config = dict(
    n_layer=8,
    d_model=128,
    n_head=4,
    n_kv_head=2,
    head_dim=32,
    d_mlp=704,
    vocab_size=2366,
    activation='swiglu',
    norm='rmsnorm',
    norm_place='pre',
    norm_eps=1e-05,
    positions='rope',
    rope_base=10000.0,
    rope_fraction=1.0,
    qk_norm=False,
    attn_scale=0.177,
    bias='qkv',
    tie_embeddings=False,
    parallel_block=False,
    init='trunc',
    init_std_qkv=0.0442,
    init_std_o=0.0442,
    init_std_up=0.0442,
    init_std_down=0.0,
    init_mimetic=0.5,
    optimizer='cautious_adamw',
    lr=0.00228,
    lr_mult_up=0.691,
    beta1=0.9,
    beta2=0.95,
    lr_head=0.00805,
    grad_clip=1.0,
    warmup_steps=586,
    schedule='wsd',
    decay_fraction=0.767,
    decay_shape='linear',
    final_lr_fraction=0.02,
    batch_tokens=16384,
    seq_len=1024,
    doc_mask=True,
    train_tokens=98560000,
    steps=6016,
    dataset='wikipedia_en',
)
Each number is 50 + 15 x the weight over its row's rms, rounded and kept within 0 to 99. Layers, rows and columns count from 0. The size before them is the row's rms in percent of the matrix's.

# layer 3 MLP down (transposed), 704x128, rms 0.103, rows 491-494, columns 0-127
088:37 75 44 35 24 45 46 34 40 62 32 32 66 63 46 49 20 64 59 65 51 31 19 46 38 63 52 76 64 38 37 32 77 51 57 60 47 51 44 73 49 51 68 76 07 41 60 50 74 29 28 48 29 69 62 48 67 52 68 60 61 35 42 41 74 71 07 55 50 59 53 52 57 47 69 47 28 35 50 72 27 57 45 53 36 43 40 61 60 59 31 66 40 56 33 43 46 66 52 72 40 32 37 41 37 28 49 52 25 37 51 51 39 30 35 52 21 45 47 53 46 44 73 43 44 38 48 30
095:58 75 52 56 57 67 55 47 27 53 60 50 62 46 61 58 62 33 63 80 22 43 56 44 64 53 59 36 58 66 45 21 87 39 46 26 50 33 54 61 56 50 66 54 36 53 64 60 56 45 48 55 64 56 33 68 32 42 52 57 28 56 39 59 28 64 36 55 88 76 67 65 31 67 48 50 26 52 71 46 58 43 81 59 67 61 72 37 36 47 40 31 38 67 63 90 62 40 63 49 72 78 30 28 22 30 39 67 29 25 58 54 60 63 62 73 53 36 46 39 58 56 38 49 44 53 50 55
103:55 37 70 61 55 46 40 46 31 35 29 43 38 41 53 37 53 83 48 35 46 44 60 46 15 23 03 59 49 38 45 52 50 41 17 52 60 54 62 54 33 24 11 64 39 69 72 44 40 47 27 32 30 46 38 51 69 70 55 38 49 50 44 42 35 45 29 33 31 48 45 40 34 24 73 64 44 77 18 62 43 42 32 32 39 61 48 43 61 36 20 48 48 61 57 66 42 32 58 74 41 52 47 63 43 47 31 44 62 65 39 56 23 51 61 48 45 58 31 61 33 52 42 64 36 71 45 38
103:52 42 33 56 41 56 40 32 27 79 33 71 17 42 61 61 30 53 53 59 48 48 68 31 44 74 38 54 14 59 60 51 57 35 63 40 76 42 34 50 51 33 56 54 59 47 38 56 49 41 54 46 63 43 37 27 57 49 50 49 52 73 46 46 86 41 54 26 68 53 27 67 46 62 51 40 65 43 65 59 63 55 35 46 34 53 45 91 38 61 58 29 38 52 45 58 63 52 53 43 88 81 39 64 64 57 19 36 71 36 64 71 39 14 59 12 55 44 55 55 46 26 39 63 50 46 51 37
# layer 3 MLP gate, 704x128, rms 0.0894, rows 492-495, columns 0-127
094:57 51 61 32 59 48 62 40 40 44 60 64 58 59 55 51 24 40 36 55 44 36 26 49 58 56 85 63 72 35 39 73 57 31 61 67 50 33 69 42 70 50 45 47 36 55 77 27 59 36 51 63 61 44 54 63 32 47 60 83 31 46 54 33 50 61 37 22 28 53 13 23 51 70 61 27 42 69 33 47 27 38 65 48 54 24 45 51 37 29 31 61 42 36 68 73 70 34 63 50 45 62 39 82 26 40 24 45 56 62 76 36 43 55 67 44 56 37 49 45 70 35 58 30 50 62 61 73
113:45 52 56 41 45 62 59 41 56 72 40 66 62 33 66 62 26 33 47 37 59 46 42 37 74 42 42 48 65 39 62 45 53 88 60 40 30 51 39 48 61 00 58 30 54 36 51 79 20 56 37 39 53 65 59 32 57 56 53 43 43 32 55 40 92 78 43 65 50 52 61 59 46 40 77 69 59 42 62 41 56 52 62 54 83 59 48 49 63 45 32 60 45 46 78 55 21 59 44 47 56 26 73 49 46 28 42 66 58 36 48 52 43 46 34 41 22 89 35 35 37 61 68 57 60 57 59 46
103:51 26 52 53 52 42 73 45 49 50 32 63 10 55 54 27 57 41 44 49 52 46 35 41 44 54 57 37 61 58 60 56 68 49 36 48 43 34 44 71 57 44 44 40 59 17 77 55 45 72 56 73 30 29 35 40 20 31 45 39 39 59 53 53 55 30 35 18 45 46 38 35 60 42 52 38 63 41 70 58 47 51 43 25 32 56 43 39 56 50 61 56 29 75 59 71 83 53 39 43 59 51 77 38 24 74 48 34 65 48 46 59 44 35 25 41 39 40 54 36 99 61 38 58 55 28 55 21
111:43 37 52 42 59 45 37 76 34 56 40 69 33 65 26 32 38 45 57 28 54 51 37 29 60 38 55 39 55 65 32 45 42 63 66 60 55 51 58 71 72 48 11 42 76 40 48 38 34 37 51 91 20 24 61 54 46 51 42 76 42 64 43 57 79 45 36 42 52 41 32 55 32 85 64 44 59 42 43 71 47 25 54 51 64 51 46 24 51 56 35 36 57 31 60 55 37 37 49 35 58 57 49 73 60 53 40 51 27 52 78 57 50 30 72 31 39 56 77 11 52 69 67 62 56 66 38 53
# layer 3 MLP up, 704x128, rms 0.0777, rows 492-494, columns 0-127
094:58 51 54 48 25 66 50 41 29 50 42 37 38 71 57 63 50 51 52 37 40 58 45 61 23 41 63 30 23 67 56 46 51 64 31 44 38 52 27 36 64 64 22 44 33 70 56 60 69 24 46 59 56 57 46 27 51 54 76 46 60 68 44 57 60 38 47 74 31 45 12 48 42 53 56 32 49 59 44 74 75 41 39 54 76 43 78 45 35 22 73 60 43 67 37 51 40 26 44 59 48 39 64 57 43 28 45 58 91 81 76 58 47 58 76 70 39 65 70 44 25 55 59 34 41 30 51 51
101:28 47 40 55 63 78 38 58 55 50 51 99 45 56 46 48 43 61 27 46 51 46 37 59 69 52 33 63 48 67 22 62 56 53 60 48 61 28 48 79 53 39 36 60 56 54 47 12 79 52 46 71 16 58 38 15 59 53 43 51 30 57 56 62 42 35 45 64 29 67 35 61 58 58 51 35 47 48 56 74 25 22 69 28 53 57 41 57 44 44 37 64 43 45 37 31 59 72 65 54 60 56 53 79 36 58 54 59 57 42 69 72 72 44 56 54 36 23 62 31 57 44 67 61 81 39 59 55
100:77 65 63 45 43 68 54 71 27 38 51 60 48 57 54 57 52 49 64 53 46 40 54 34 43 59 26 32 18 30 68 30 45 35 28 51 47 49 52 64 68 46 58 55 63 36 63 57 62 44 45 53 37 68 58 67 67 01 59 58 55 47 49 49 54 35 57 46 60 44 27 40 83 55 62 59 50 20 60 75 40 29 66 55 50 56 76 44 58 50 88 72 65 61 30 78 48 52 67 64 67 63 12 41 59 59 42 56 62 61 51 10 58 35 68 40 48 47 65 54 46 30 66 56 61 65 37 35